python train.py --n_kv_head=3 --vocab_size=8192 --norm_eps=1e-05 --positions="rope" --parallel_block=false --extras=["gated attention", "skips across layers", "capped logits"] --init_std_o=0.0 --lr_mult_up=0.809 --decay_fraction=0.57 --seq_len=256 --doc_mask=true --train_tokens=170200000
Each number is 50 + 12 x the weight over its row's rms, rounded and kept within 0 to 99. Layers, rows and columns count from 0. The size before them is the row's rms in percent of the matrix's.

# up: layer 3 MLP up, 640x192, rms 0.175, rows 422-433, columns 0-191
# down: layer 3 MLP down (transposed), 640x192, rms 0.198, rows 422-433, columns 0-191
# gate: layer 3 MLP gate, 640x192, rms 0.17, rows 423-434, columns 0-191
up422 102:61 45 54 41 26 52 67 56 56 59 51 47 45 40 45 83 35 59 49 51 57 61 41 37 57 62 71 37 65 56 60 34 43 48 45 63 79 52 64 32 61 51 60 64 22 04 67 67 48 69 66 51 61 50 43 40 40 53 34 52 38 31 47 60 52 73 65 43 39 52 55 45 56 32 36 51 38 60 36 60 47 46 56 58 42 42 28 45 43 55 39 36 52 53 64 46 54 43 56 59 51 59 57 68 52 39 61 55 50 39 59 55 45 42 62 53 32 54 30 48 36 48 52 62 51 66 56 59 45 39 41 41 62 53 47 65 35 32 39 55 49 61 74 79 59 43 39 72 64 54 35 51 56 57 57 47 47 54 50 48 43 54 57 55 64 67 48 34 25 54 46 40 50 63 24 34 20 53 59 47 59 47 43 54 48 47 28 31 53 43 41 39
down422 097:47 61 53 38 47 50 31 42 37 51 40 63 69 45 64 29 42 57 36 54 65 47 55 49 30 66 44 56 45 54 67 44 36 50 29 38 66 44 50 43 51 52 59 61 25 31 59 56 62 49 38 53 53 22 49 64 61 54 41 46 52 38 52 53 45 26 46 75 44 57 30 44 66 53 58 51 44 34 58 57 30 42 63 58 60 55 67 58 37 74 42 70 58 54 54 40 41 42 58 49 58 49 50 36 41 63 34 48 56 28 61 47 86 68 49 26 64 54 62 45 34 64 64 46 34 60 42 28 51 72 50 46 33 37 65 59 38 38 59 48 70 50 36 51 42 77 49 39 55 61 35 28 49 46 59 59 44 53 54 52 63 46 39 48 54 82 33 42 52 51 36 45 39 55 39 34 47 54 20 47 55 53 45 75 39 57 51 53 42 55 47 62
gate423 097:41 34 28 48 39 48 43 55 43 45 63 67 42 48 54 53 67 60 52 39 55 66 51 65 48 40 44 77 26 67 44 49 62 38 53 51 44 74 49 49 55 57 44 57 38 60 59 51 32 50 48 48 33 50 54 61 48 45 52 49 45 56 46 57 49 57 61 56 41 64 75 31 38 41 44 63 56 44 53 39 44 67 60 65 56 46 47 36 68 31 36 38 40 57 39 39 53 50 55 40 46 47 47 47 54 62 26 44 54 47 77 67 49 41 41 84 50 51 40 36 55 54 52 75 59 46 34 63 47 53 66 59 43 56 71 35 44 52 48 55 65 47 37 49 43 19 39 58 36 54 54 32 61 38 28 33 44 61 66 30 63 31 58 61 51 16 37 34 68 65 38 46 58 79 38 38 42 72 62 59 68 33 54 37 57 54 43 54 47 50 26 57
up423 099:41 55 61 49 41 40 42 27 53 39 44 49 37 64 33 36 29 38 21 51 69 43 38 56 58 44 47 39 61 35 39 49 36 31 64 52 51 67 55 56 64 52 39 51 60 46 71 60 59 62 45 66 31 39 47 44 55 52 49 50 54 54 41 35 48 75 51 55 38 67 51 67 52 48 33 42 43 55 48 54 70 66 81 51 48 47 22 66 39 51 47 70 45 32 44 50 51 60 48 47 31 56 61 46 49 33 69 58 67 42 46 55 73 63 66 66 41 58 68 37 47 50 28 30 47 47 47 70 57 46 52 39 46 68 46 56 79 52 42 61 45 51 58 51 33 50 39 34 62 56 69 60 31 31 72 49 44 54 40 61 65 62 51 37 38 52 36 63 29 63 55 72 56 57 45 50 39 55 53 29 54 22 42 54 50 45 56 58 44 31 43 37
down423 102:60 57 46 48 48 57 32 53 74 39 73 49 37 64 62 39 28 54 43 76 54 50 41 38 59 57 66 39 48 40 49 52 60 55 43 38 63 42 48 49 53 55 32 52 51 35 69 49 56 36 64 64 34 48 63 56 47 49 39 44 52 53 44 46 58 50 43 44 50 48 64 53 56 58 39 25 56 58 60 51 61 33 62 75 54 51 33 64 46 43 45 34 71 58 41 61 42 57 51 67 42 62 52 30 62 47 60 67 50 23 67 34 37 44 38 49 45 63 49 51 64 90 28 23 24 47 50 73 44 58 45 63 46 17 43 55 45 49 49 32 50 44 44 54 33 48 65 34 38 40 32 54 50 41 49 56 36 48 51 56 54 50 48 28 46 28 30 63 53 70 44 55 37 50 49 34 42 55 51 32 39 68 55 39 64 48 51 72 74 47 57 62
gate424 110:38 38 58 55 40 50 64 42 40 50 34 64 46 55 39 51 46 42 47 51 55 48 25 38 57 41 69 48 45 56 46 41 47 44 25 27 59 62 38 51 40 27 61 61 41 55 33 52 41 47 41 57 44 44 57 37 38 48 36 62 37 50 61 53 66 63 42 28 65 51 66 45 58 49 70 26 50 61 48 34 47 54 49 70 45 55 36 67 43 56 35 60 32 29 55 47 42 61 63 23 42 26 56 54 63 41 47 61 25 54 66 49 36 34 53 58 64 55 43 60 52 39 51 47 36 60 65 41 39 48 70 65 60 62 60 45 63 49 57 68 35 49 57 55 49 29 54 48 56 41 57 38 47 65 67 71 35 62 41 40 61 54 23 44 59 44 81 46 31 44 56 65 29 63 45 45 32 52 61 63 31 83 56 57 66 55 45 65 47 41 69 39
up424 107:35 32 40 59 32 60 44 39 48 64 48 30 66 72 43 52 54 56 56 56 32 41 55 41 47 49 41 87 67 78 62 52 40 44 46 67 45 73 39 64 68 57 70 53 58 34 30 51 54 41 57 75 21 63 36 68 61 68 45 52 52 47 36 27 61 38 59 67 69 35 50 57 55 61 62 59 23 47 67 62 45 52 54 43 55 38 58 56 36 27 53 56 49 54 46 57 35 49 60 64 56 51 39 58 57 69 42 56 49 46 66 54 49 47 51 56 52 39 48 45 34 60 59 69 63 84 56 70 30 44 31 47 51 33 26 56 41 63 33 43 36 54 51 39 61 55 57 54 53 70 46 48 46 58 55 43 70 58 28 45 46 51 50 38 56 54 68 33 47 50 49 34 64 44 45 58 57 58 40 58 37 49 56 45 34 58 46 53 54 63 55 48
down424 108:41 63 39 45 71 56 55 38 40 67 68 36 58 54 59 39 40 45 61 34 67 31 40 30 53 58 64 49 40 68 56 53 56 14 66 59 39 22 44 69 85 64 30 57 39 41 51 50 62 42 50 67 57 67 46 77 43 62 70 36 16 65 49 52 48 42 69 53 57 42 61 48 55 49 52 53 54 40 57 46 50 57 32 47 27 53 53 56 43 43 58 46 59 56 49 49 41 22 57 57 71 65 40 47 28 47 49 34 58 44 72 57 53 66 60 48 55 43 44 50 65 44 49 44 45 41 49 61 81 41 44 54 57 58 46 41 47 53 54 37 40 64 59 57 44 51 40 36 46 69 58 21 48 37 48 51 36 32 46 35 52 66 54 65 49 45 62 62 54 49 60 34 53 52 39 46 58 54 59 44 58 44 57 63 49 49 70 40 68 75 38 49
gate425 102:43 54 63 55 43 56 54 58 23 46 54 58 45 53 46 33 56 54 16 40 63 57 58 29 61 44 46 38 58 54 49 66 27 48 55 42 58 78 50 43 43 56 31 48 52 49 72 48 41 59 36 51 36 65 37 70 37 57 49 48 40 67 26 51 59 43 70 33 49 49 52 38 35 52 33 57 38 50 31 60 38 45 39 59 50 44 29 36 53 51 67 28 51 62 33 61 66 55 28 59 57 68 46 41 47 72 40 57 46 49 59 76 50 36 50 51 68 54 47 36 34 57 37 42 47 80 66 62 44 40 48 54 35 46 61 18 78 30 47 37 52 45 53 53 56 47 32 53 43 52 50 36 34 36 72 65 47 42 58 39 59 64 59 49 58 47 49 36 52 38 48 38 48 38 72 56 49 41 52 31 48 37 51 45 25 56 35 51 47 63 56 66
up425 106:48 59 51 55 44 53 60 71 57 50 69 41 65 77 55 55 46 35 62 67 52 45 40 31 59 53 35 35 29 30 69 55 62 46 35 61 58 40 44 58 56 50 60 52 74 54 46 42 63 62 56 44 77 40 28 58 39 60 30 67 73 55 47 43 65 43 27 58 46 42 36 64 35 48 32 40 43 43 52 38 47 41 50 53 38 36 63 66 49 44 41 58 61 58 50 64 39 60 82 57 32 57 56 55 62 13 66 47 72 55 65 46 59 38 75 49 53 47 54 83 59 74 70 60 55 23 27 53 59 61 47 55 62 53 63 47 23 57 56 45 64 45 52 48 67 55 63 40 48 49 52 67 54 46 46 56 57 45 58 69 44 31 37 50 49 41 47 52 57 55 43 41 53 41 72 42 54 53 43 41 65 43 56 47 62 53 52 52 47 40 51 50
down425 104:55 44 67 48 44 61 55 33 52 55 50 54 52 55 74 61 44 41 78 40 65 69 39 57 44 52 48 52 58 37 38 67 59 34 39 64 47 35 58 38 32 44 52 43 58 32 62 58 36 38 49 43 53 58 55 58 50 76 42 47 49 53 48 56 43 51 59 55 52 36 39 72 43 41 70 49 47 57 37 31 37 47 55 44 34 54 67 55 46 32 40 58 57 36 57 53 38 39 77 57 34 84 64 62 59 36 52 48 36 37 54 51 55 68 67 57 33 38 67 58 29 41 46 38 78 35 31 48 70 68 51 41 58 61 49 64 25 34 45 68 66 82 60 50 55 72 60 55 56 56 46 47 47 61 48 40 38 36 60 63 49 58 46 59 39 59 55 51 67 58 42 54 74 45 76 36 41 53 54 67 62 48 41 44 45 32 47 53 33 41 48 29
gate426 095:49 63 42 50 50 52 59 64 64 64 45 39 66 48 72 45 76 22 38 43 55 68 80 49 51 24 58 49 51 44 53 57 47 49 66 60 47 55 49 43 54 46 71 55 60 51 63 44 40 52 19 48 54 48 59 51 50 53 49 51 53 30 44 42 54 53 71 45 49 59 34 37 48 70 50 63 41 57 37 43 72 31 33 45 39 86 39 62 46 48 34 58 42 47 54 50 35 41 58 52 53 39 46 50 59 51 66 45 42 31 44 58 52 55 24 52 53 46 65 22 49 45 49 58 63 53 51 43 71 51 63 51 47 67 70 26 45 67 51 24 58 35 60 63 55 54 46 55 63 57 63 47 60 24 61 63 44 65 59 42 57 66 33 76 44 55 43 47 57 37 46 55 51 55 83 47 51 52 44 47 70 29 44 62 38 60 50 61 48 47 23 64
up426 101:59 60 37 51 63 38 71 60 31 54 38 49 74 57 55 58 37 59 60 38 50 35 60 55 58 34 48 57 48 53 51 40 46 42 57 51 63 30 38 37 54 69 68 50 67 38 45 52 69 39 67 81 69 46 35 39 46 62 64 51 40 54 39 45 31 37 54 45 60 39 75 65 59 55 60 43 37 51 23 50 61 61 45 61 71 42 48 46 63 50 53 48 31 51 61 59 61 28 68 43 54 34 50 57 60 59 55 51 46 76 63 56 66 47 43 42 38 36 34 57 37 48 64 44 62 44 61 37 49 41 59 63 58 80 49 31 35 54 62 44 34 31 52 73 53 38 63 61 57 71 41 35 28 37 48 60 62 57 57 47 54 50 44 28 42 50 64 38 57 52 48 43 47 73 45 51 68 41 49 58 46 71 69 48 64 33 43 71 54 61 68 46
down426 098:27 41 43 36 48 52 62 48 42 53 41 43 51 70 33 61 45 48 44 57 58 60 60 38 70 45 45 21 50 59 49 39 59 17 55 58 50 41 53 58 33 44 42 21 44 53 48 23 39 51 58 43 55 49 56 48 48 51 47 49 58 67 54 37 49 53 39 49 29 45 50 63 38 36 45 57 53 50 56 63 40 39 47 39 69 49 50 53 48 58 41 39 42 58 41 44 45 43 40 46 42 50 57 59 65 67 63 53 28 29 38 54 52 37 47 46 61 26 40 32 55 27 33 58 56 41 46 42 56 34 22 41 58 77 64 57 40 57 53 59 50 21 49 31 31 42 38 71 41 50 56 64 52 83 67 33 42 54 59 31 52 46 50 63 42 27 51 54 50 31 43 72 72 50 51 51 46 69 28 35 71 57 33 60 33 70 53 42 58 54 40 56
gate427 106:68 26 48 35 43 15 39 63 49 59 58 67 58 67 44 51 34 70 60 28 44 58 64 39 42 80 38 31 68 59 59 49 46 61 48 47 49 33 66 46 52 42 47 42 59 43 56 53 35 53 51 53 53 41 54 65 58 49 73 48 33 39 71 44 46 33 51 46 38 52 39 61 52 50 40 72 49 47 44 52 49 37 56 41 62 45 60 22 64 52 33 66 43 79 61 53 61 47 52 45 57 50 36 52 59 40 48 37 41 41 42 52 55 46 62 59 62 51 28 50 64 57 39 42 52 59 54 67 64 73 33 43 62 51 47 53 58 44 29 57 38 55 45 49 58 57 52 56 31 59 52 60 45 74 45 42 52 39 29 44 60 54 51 41 18 49 27 23 61 18 57 51 55 38 80 48 38 52 43 47 29 62 51 60 41 53 54 59 56 54 37 43
up427 101:62 51 51 54 47 37 28 59 39 50 53 39 47 47 40 81 58 61 63 53 44 37 40 64 45 59 24 20 77 52 46 52 45 51 48 59 48 24 61 56 40 59 63 44 15 27 54 69 52 58 46 69 68 70 61 72 47 67 44 58 38 56 44 46 58 40 47 37 38 55 43 53 58 29 58 59 21 56 42 55 47 56 40 66 48 61 60 47 53 47 53 41 43 46 50 54 67 32 44 52 45 56 47 54 56 63 39 51 60 37 55 44 53 43 35 42 50 53 51 61 28 47 23 41 81 43 61 62 74 59 46 37 68 48 67 67 73 70 40 50 40 55 62 27 63 44 54 68 33 37 56 70 57 50 63 63 40 56 40 55 45 54 52 57 47 44 45 32 57 49 68 36 72 43 55 45 41 55 40 64 50 68 37 66 49 62 38 49 54 60 53 46
down427 102:37 48 42 48 38 39 47 53 44 62 58 61 40 63 55 54 43 76 61 56 44 48 31 39 54 32 53 49 60 50 42 55 32 41 48 50 53 56 50 50 67 29 24 61 62 44 47 60 34 49 41 60 53 43 57 57 70 57 46 40 43 35 42 64 42 34 49 57 56 34 56 38 23 40 59 51 58 54 51 45 52 51 45 55 50 38 62 52 53 62 64 42 28 46 16 59 50 72 50 36 44 62 74 51 65 51 46 57 63 58 24 47 64 54 43 63 83 40 26 32 34 51 30 41 59 60 45 46 25 43 67 57 51 71 44 29 59 76 35 62 61 54 46 53 59 57 58 12 56 37 62 37 60 49 54 52 41 29 51 41 17 45 73 47 55 60 45 52 65 55 48 38 75 57 54 45 48 47 55 54 29 57 39 49 50 49 61 54 44 48 42 62
gate428 102:43 24 28 29 56 52 58 61 72 55 35 50 55 29 51 37 49 50 34 55 51 47 45 40 64 56 40 33 47 62 53 65 57 48 51 53 37 59 66 75 57 41 41 66 44 49 56 50 42 36 52 55 58 46 82 29 57 41 63 24 32 68 44 33 70 61 67 48 55 59 54 25 51 26 37 55 42 34 62 22 39 34 52 46 59 52 49 32 55 31 44 50 51 34 60 44 50 60 47 62 42 69 53 46 39 44 60 41 51 41 59 32 38 44 61 46 77 57 65 37 57 59 48 43 53 62 48 69 33 69 53 59 58 55 39 81 60 60 28 62 51 32 58 46 39 55 48 38 33 52 57 49 58 49 59 39 52 62 24 29 71 37 71 52 52 65 57 40 49 49 41 48 67 62 64 54 40 51 41 43 46 50 34 61 56 41 51 52 33 52 41 58
up428 103:52 47 34 47 52 59 66 53 60 36 54 57 36 32 70 42 48 48 25 58 60 49 38 40 57 13 24 72 47 43 47 55 59 51 35 37 62 50 49 46 59 64 49 55 25 49 21 62 22 53 64 40 47 59 45 47 52 59 64 39 61 43 55 36 44 56 42 38 42 63 53 45 67 58 35 47 55 52 66 41 46 53 60 45 39 57 51 35 53 48 70 48 50 48 56 51 30 51 44 65 46 70 56 40 39 30 56 56 66 30 57 58 32 63 48 57 60 56 51 49 29 63 53 39 43 63 24 63 46 36 52 57 61 50 20 72 52 40 35 58 42 38 43 41 42 64 47 50 58 68 67 57 58 54 66 42 42 52 54 48 80 57 41 80 69 31 45 64 55 27 45 30 52 53 59 50 63 52 43 52 30 53 39 62 71 45 55 49 36 44 42 65
down428 110:43 37 35 26 37 42 52 68 46 61 59 58 42 44 46 43 43 35 59 35 45 62 56 39 50 80 58 60 70 50 46 45 52 63 70 62 71 40 41 28 51 42 41 55 39 43 60 55 63 45 58 39 22 44 30 53 71 46 51 51 70 64 53 37 47 63 55 56 49 53 27 53 61 54 59 21 68 71 57 46 60 61 57 36 59 50 72 60 50 59 57 40 50 36 53 57 35 52 50 61 43 66 61 55 52 42 26 37 34 33 59 38 69 28 46 41 45 61 64 57 43 45 49 53 67 51 45 50 44 68 58 35 24 67 52 41 60 52 45 52 67 48 41 39 33 36 43 53 51 51 51 69 20 68 33 46 59 44 58 47 43 59 33 41 75 66 46 49 54 33 50 42 53 36 44 33 36 58 61 65 34 36 39 69 38 40 41 58 38 53 66 56
gate429 098:59 70 31 48 51 43 46 68 46 46 46 55 38 54 35 47 54 60 27 64 34 63 41 54 64 50 53 69 48 54 35 58 78 34 44 70 40 64 71 63 67 76 51 42 26 39 51 34 63 53 52 40 62 49 42 65 42 43 41 44 42 53 24 52 49 41 54 34 30 38 31 36 61 52 49 32 43 55 34 62 55 32 41 39 65 68 47 64 68 44 59 47 56 55 60 48 43 50 64 27 78 55 31 59 39 55 59 40 41 55 43 34 50 38 54 40 40 50 37 59 52 72 72 47 57 46 47 51 48 47 69 49 60 62 51 49 62 42 47 45 47 56 52 36 86 50 62 45 51 60 53 40 48 58 45 48 71 46 44 67 68 35 53 47 41 23 39 56 71 59 57 40 67 70 62 51 47 73 73 56 51 44 54 28 62 41 45 52 60 54 57 60
up429 092:51 45 35 54 70 66 63 65 57 53 50 52 37 61 30 53 55 47 46 56 40 87 35 54 59 25 61 51 27 41 46 43 48 67 45 32 45 55 43 48 59 76 71 43 66 59 54 53 51 55 56 66 29 36 35 49 60 43 57 60 37 57 67 40 53 60 33 34 31 62 46 64 43 51 45 56 62 59 53 68 33 49 54 51 51 36 55 47 48 25 61 54 57 68 46 42 38 60 61 75 31 53 28 61 46 38 39 41 61 40 48 31 59 52 26 53 50 54 27 27 38 56 46 54 41 45 70 65 47 57 61 33 42 51 45 38 40 41 58 61 48 44 44 79 44 59 38 39 28 46 54 25 61 56 60 67 52 55 36 43 47 26 57 41 53 49 65 48 64 40 49 43 58 31 45 46 59 56 59 66 54 45 26 57 38 39 35 53 60 32 51 38
down429 097:40 18 56 59 54 52 48 60 52 43 71 38 61 51 37 74 56 42 40 52 69 37 42 41 25 42 64 50 55 54 44 38 22 66 61 65 44 37 55 46 38 49 50 61 43 43 45 84 56 62 54 64 33 51 51 36 39 36 63 46 66 54 54 42 54 54 40 39 51 55 54 43 48 42 58 54 73 45 63 32 57 57 44 51 38 41 67 42 64 32 63 48 47 57 51 25 52 49 29 48 46 52 40 68 29 37 37 53 44 64 48 39 62 63 57 50 64 32 41 50 57 42 51 53 38 69 40 53 40 41 66 22 57 57 71 32 52 66 62 53 65 36 29 27 74 49 41 47 62 42 46 33 47 53 70 43 48 48 51 60 55 39 51 37 57 56 65 35 39 25 30 60 40 31 20 65 41 54 35 56 50 45 43 44 63 46 50 39 64 44 37 63
gate430 102:56 58 42 46 39 48 54 68 21 68 39 37 33 64 44 20 57 52 67 60 49 37 49 67 51 63 58 58 38 48 45 49 74 60 53 33 67 41 49 63 52 44 44 38 55 42 72 49 64 63 37 55 60 38 56 47 25 63 72 44 66 35 52 42 77 38 65 56 59 67 63 45 46 37 56 54 51 60 55 35 39 54 41 41 53 65 53 37 47 66 42 62 60 42 46 84 53 49 43 66 43 53 50 36 40 47 46 74 53 44 52 48 29 43 60 63 50 43 43 24 68 42 43 59 68 54 54 78 26 45 31 56 69 42 39 60 55 55 48 47 48 47 42 55 43 58 58 23 47 54 39 40 58 33 48 58 39 54 31 34 47 53 59 53 54 57 37 48 35 60 64 26 70 48 65 54 55 35 47 58 54 59 46 34 65 47 55 46 54 40 17 53
up430 097:52 29 37 55 33 61 66 49 58 63 43 29 40 32 33 35 43 43 10 46 53 54 48 36 39 49 42 58 52 51 50 50 45 43 57 60 55 52 21 59 75 40 50 56 49 39 50 49 64 46 53 57 59 37 73 29 44 76 45 46 58 50 64 55 39 44 53 38 56 64 57 57 55 44 61 32 28 69 37 42 47 34 49 42 74 36 73 55 35 56 66 35 39 64 58 51 61 59 42 51 48 51 55 49 56 41 52 43 38 54 18 58 34 52 49 47 41 48 28 41 63 50 59 53 48 60 50 36 64 60 55 68 37 48 49 33 58 64 64 57 09 40 56 53 58 49 63 56 50 40 51 57 52 25 47 74 45 36 33 53 27 61 49 59 25 53 40 38 57 59 51 58 60 54 57 61 64 43 32 67 44 38 55 59 39 43 53 51 44 73 60 42
down430 099:53 51 15 43 63 51 51 44 46 70 63 65 48 32 54 45 52 48 43 76 64 25 74 55 22 56 41 62 46 66 48 40 47 47 50 77 71 40 40 65 34 57 22 40 58 60 33 45 48 53 63 53 35 57 39 25 67 69 36 61 49 49 60 43 39 59 79 51 63 57 62 47 48 43 59 78 39 50 45 44 47 54 32 31 49 65 52 40 56 55 56 53 22 62 66 32 59 55 61 47 34 51 56 49 37 51 58 47 54 47 43 47 57 43 40 57 55 45 41 71 43 56 56 42 43 41 28 48 63 34 53 63 51 39 40 39 41 67 48 44 42 32 39 58 41 55 42 55 46 49 54 30 66 39 52 51 60 56 53 75 44 33 60 49 46 47 55 47 70 71 47 49 35 50 53 36 77 44 43 61 43 54 58 50 43 37 73 69 39 65 46 43
gate431 105:51 37 32 35 44 70 62 61 53 51 57 69 47 52 43 69 64 63 61 39 63 59 43 62 35 42 51 31 58 34 56 47 33 58 50 36 49 48 49 50 56 44 76 40 43 59 37 20 46 58 35 35 48 60 58 48 35 44 47 52 58 53 63 50 45 51 51 33 51 54 46 48 35 62 17 42 53 36 39 31 55 43 48 68 38 41 36 64 51 41 49 52 56 26 59 50 44 73 48 43 54 31 59 47 42 53 47 69 61 48 34 22 18 62 45 63 43 61 55 55 29 43 66 40 47 47 43 45 32 45 46 41 69 39 43 58 72 28 47 40 67 48 39 61 33 43 69 49 63 53 43 53 44 55 67 54 52 45 54 49 79 38 52 31 39 30 67 60 31 55 27 54 36 40 59 46 46 56 32 55 56 29 55 61 67 58 63 53 43 59 63 32
up431 108:54 55 73 36 30 56 24 19 58 59 64 51 58 62 54 50 60 53 28 30 43 24 30 52 67 60 51 52 63 59 42 52 35 48 68 50 62 37 59 37 34 72 41 39 40 50 34 38 64 45 64 68 38 43 59 38 46 56 60 58 25 54 50 52 55 39 51 53 44 17 44 38 59 26 58 56 43 57 31 53 43 66 65 42 48 41 39 55 48 62 73 39 63 62 52 50 50 44 24 52 53 56 54 44 50 58 38 46 45 42 48 63 47 57 58 59 53 46 62 50 50 45 68 47 67 60 53 54 33 51 36 59 53 51 46 42 52 71 47 78 33 49 49 47 73 37 54 22 54 52 55 36 51 43 51 70 39 40 49 45 41 34 32 53 65 53 48 60 39 51 64 46 72 57 42 62 43 43 16 60 57 46 53 47 72 34 56 44 28 61 63 48
down431 111:50 71 50 37 48 23 39 54 42 48 48 41 58 82 53 57 52 56 27 19 46 38 30 31 57 80 46 57 63 62 33 53 41 39 67 65 70 46 55 37 53 53 48 23 27 54 41 56 47 56 48 68 39 66 49 56 52 65 63 63 39 49 49 71 62 53 54 45 64 37 46 51 35 57 60 37 45 61 63 55 46 46 60 58 50 29 63 67 48 55 45 39 57 28 49 63 43 39 37 77 52 54 52 41 37 37 62 66 57 50 57 35 45 60 46 53 32 59 70 59 32 71 65 34 58 65 35 61 48 71 49 56 54 55 66 52 45 47 55 52 55 51 35 49 53 47 36 45 36 53 54 38 49 58 68 39 50 46 53 56 48 31 40 53 62 36 35 54 27 50 61 33 76 55 46 70 47 32 42 66 71 60 60 32 63 50 61 50 51 54 40 60
gate432 096:46 40 46 42 40 49 47 46 63 49 71 57 46 59 62 55 71 60 61 53 45 65 57 47 38 39 27 64 34 51 53 47 69 43 81 52 54 46 68 35 41 44 65 71 49 25 47 44 53 55 48 63 47 73 29 30 40 53 52 51 68 53 56 32 66 57 60 46 35 35 73 36 49 57 71 48 55 63 22 50 41 57 56 51 66 64 33 49 54 56 46 47 48 60 57 49 39 43 23 50 24 53 43 61 49 33 46 56 59 47 44 54 69 56 64 32 37 33 32 39 76 51 42 30 47 45 47 41 50 56 39 45 32 27 51 31 49 50 44 55 67 40 46 62 39 49 35 52 48 48 45 35 49 47 55 47 60 56 23 42 65 44 56 68 54 56 53 27 38 39 44 39 59 51 36 30 51 46 19 22 30 52 40 58 45 60 42 59 35 59 59 52
up432 099:61 62 59 49 52 46 62 75 41 47 61 69 71 57 56 20 46 49 50 43 52 43 49 61 65 54 42 51 45 54 54 58 18 64 48 67 54 50 70 42 46 52 39 47 69 48 44 54 57 53 64 46 58 48 72 61 71 51 50 47 50 47 56 38 32 72 36 57 31 28 52 48 42 53 47 37 49 70 42 48 34 66 67 68 43 35 16 35 45 52 74 46 69 50 42 48 39 62 53 48 54 63 63 65 60 31 61 52 50 61 33 51 41 57 59 46 55 74 59 42 60 67 59 67 36 56 36 34 50 50 54 53 33 46 59 78 55 28 38 53 40 52 30 54 56 58 53 57 52 27 46 40 64 43 50 34 57 57 53 47 44 45 38 52 58 31 50 50 58 28 51 71 37 44 77 51 66 61 55 54 39 70 36 70 31 70 43 52 43 46 41 42
down432 097:49 32 69 33 33 26 46 24 42 61 73 59 56 66 34 56 62 45 50 59 39 53 54 31 56 52 35 63 37 56 73 66 65 65 50 56 60 77 45 51 42 37 57 52 61 44 57 25 20 53 50 57 55 60 54 47 47 52 69 62 50 52 24 52 55 60 39 51 48 52 46 50 48 61 56 28 53 31 45 54 62 36 27 41 60 78 46 46 47 46 48 70 57 45 56 55 51 40 61 53 41 65 46 40 63 38 44 64 49 41 59 56 53 42 30 60 67 54 52 46 62 46 73 64 40 55 38 72 52 56 45 65 33 56 45 54 62 43 58 73 55 55 49 52 44 34 24 70 51 65 47 62 51 37 44 63 36 33 54 45 61 60 29 48 28 46 51 30 50 49 50 46 31 27 55 48 24 57 59 37 48 62 46 61 31 41 39 39 71 49 58 52
gate433 102:54 54 67 52 71 31 66 50 52 51 45 45 62 68 67 54 80 54 59 51 52 58 52 64 23 50 56 42 68 60 59 53 65 71 49 60 57 65 51 38 39 69 55 36 56 55 39 70 60 49 59 45 58 53 66 49 50 33 38 42 34 54 28 45 61 31 61 62 59 56 40 61 54 70 72 28 22 33 49 48 58 46 53 40 61 45 48 55 46 41 61 65 47 51 46 67 34 33 70 65 49 40 61 27 69 63 71 40 48 65 40 57 38 34 56 47 69 45 38 59 62 56 65 26 48 51 64 24 52 33 58 74 50 57 59 37 42 34 51 53 48 40 73 65 58 63 48 61 39 49 52 49 62 50 43 58 48 60 35 56 63 43 68 60 57 49 40 51 56 41 34 70 62 47 60 35 48 47 43 47 42 32 60 55 49 58 53 45 79 56 36 35
up433 095:33 40 53 60 51 63 47 33 62 61 56 42 44 41 31 53 57 43 52 54 46 76 47 53 61 60 60 41 50 27 49 65 63 30 56 51 62 51 33 74 59 45 45 51 64 52 45 44 58 60 31 39 51 67 54 44 46 56 50 93 41 42 61 43 42 52 37 33 52 52 46 47 43 62 40 60 59 52 56 63 51 31 41 40 56 27 69 66 43 34 51 45 42 45 33 46 58 57 33 46 46 71 64 45 51 41 56 46 36 57 65 59 62 74 33 34 36 52 46 64 38 51 28 62 41 69 47 50 70 75 48 35 47 56 40 49 36 60 58 67 37 39 44 54 43 23 52 47 38 42 56 64 26 68 83 32 65 45 58 62 46 48 49 71 61 43 49 42 49 68 51 65 42 50 55 73 50 66 62 59 62 51 28 51 54 66 54 30 51 50 59 64
down433 101:54 48 47 41 59 43 59 45 33 42 31 57 37 40 56 45 36 41 48 49 69 60 53 62 55 35 48 51 43 26 59 46 58 66 45 32 60 45 50 36 42 53 46 53 14 36 46 30 44 48 57 54 47 66 59 20 63 31 55 21 51 43 51 50 68 36 38 47 57 57 34 54 53 31 59 54 57 35 68 41 38 37 53 41 54 55 55 24 64 35 40 38 38 33 55 56 50 44 42 32 50 52 49 29 49 57 42 42 65 52 34 53 17 58 52 42 39 27 53 46 67 40 43 42 44 35 63 43 48 22 57 31 76 61 35 51 54 40 52 40 51 44 59 41 38 65 69 37 41 41 33 45 61 45 55 66 51 52 38 60 49 37 48 51 42 52 31 45 52 36 76 36 34 58 59 35 54 64 58 35 27 46 46 47 64 42 23 46 38 33 36 55
gate434 093:51 34 29 45 64 39 57 48 39 42 53 46 33 53 43 49 52 54 60 51 72 43 60 61 53 28 51 55 48 25 59 45 72 55 23 60 50 60 36 44 63 39 64 60 40 55 38 43 46 28 61 52 43 37 52 15 49 44 57 65 39 55 45 26 67 51 62 56 61 50 48 15 38 54 74 56 51 38 36 43 46 51 56 71 56 45 59 41 62 68 61 54 61 41 46 41 40 49 53 63 41 56 53 31 67 37 29 49 37 41 56 50 50 63 42 26 41 45 28 54 80 45 39 43 60 55 46 30 56 44 47 64 35 34 67 42 86 44 54 32 51 56 47 54 61 43 36 67 49 36 55 55 39 49 33 21 32 58 52 46 43 53 35 44 61 60 53 60 68 31 46 42 36 55 67 53 39 41 60 46 51 50 70 51 59 45 36 53 57 57 49 48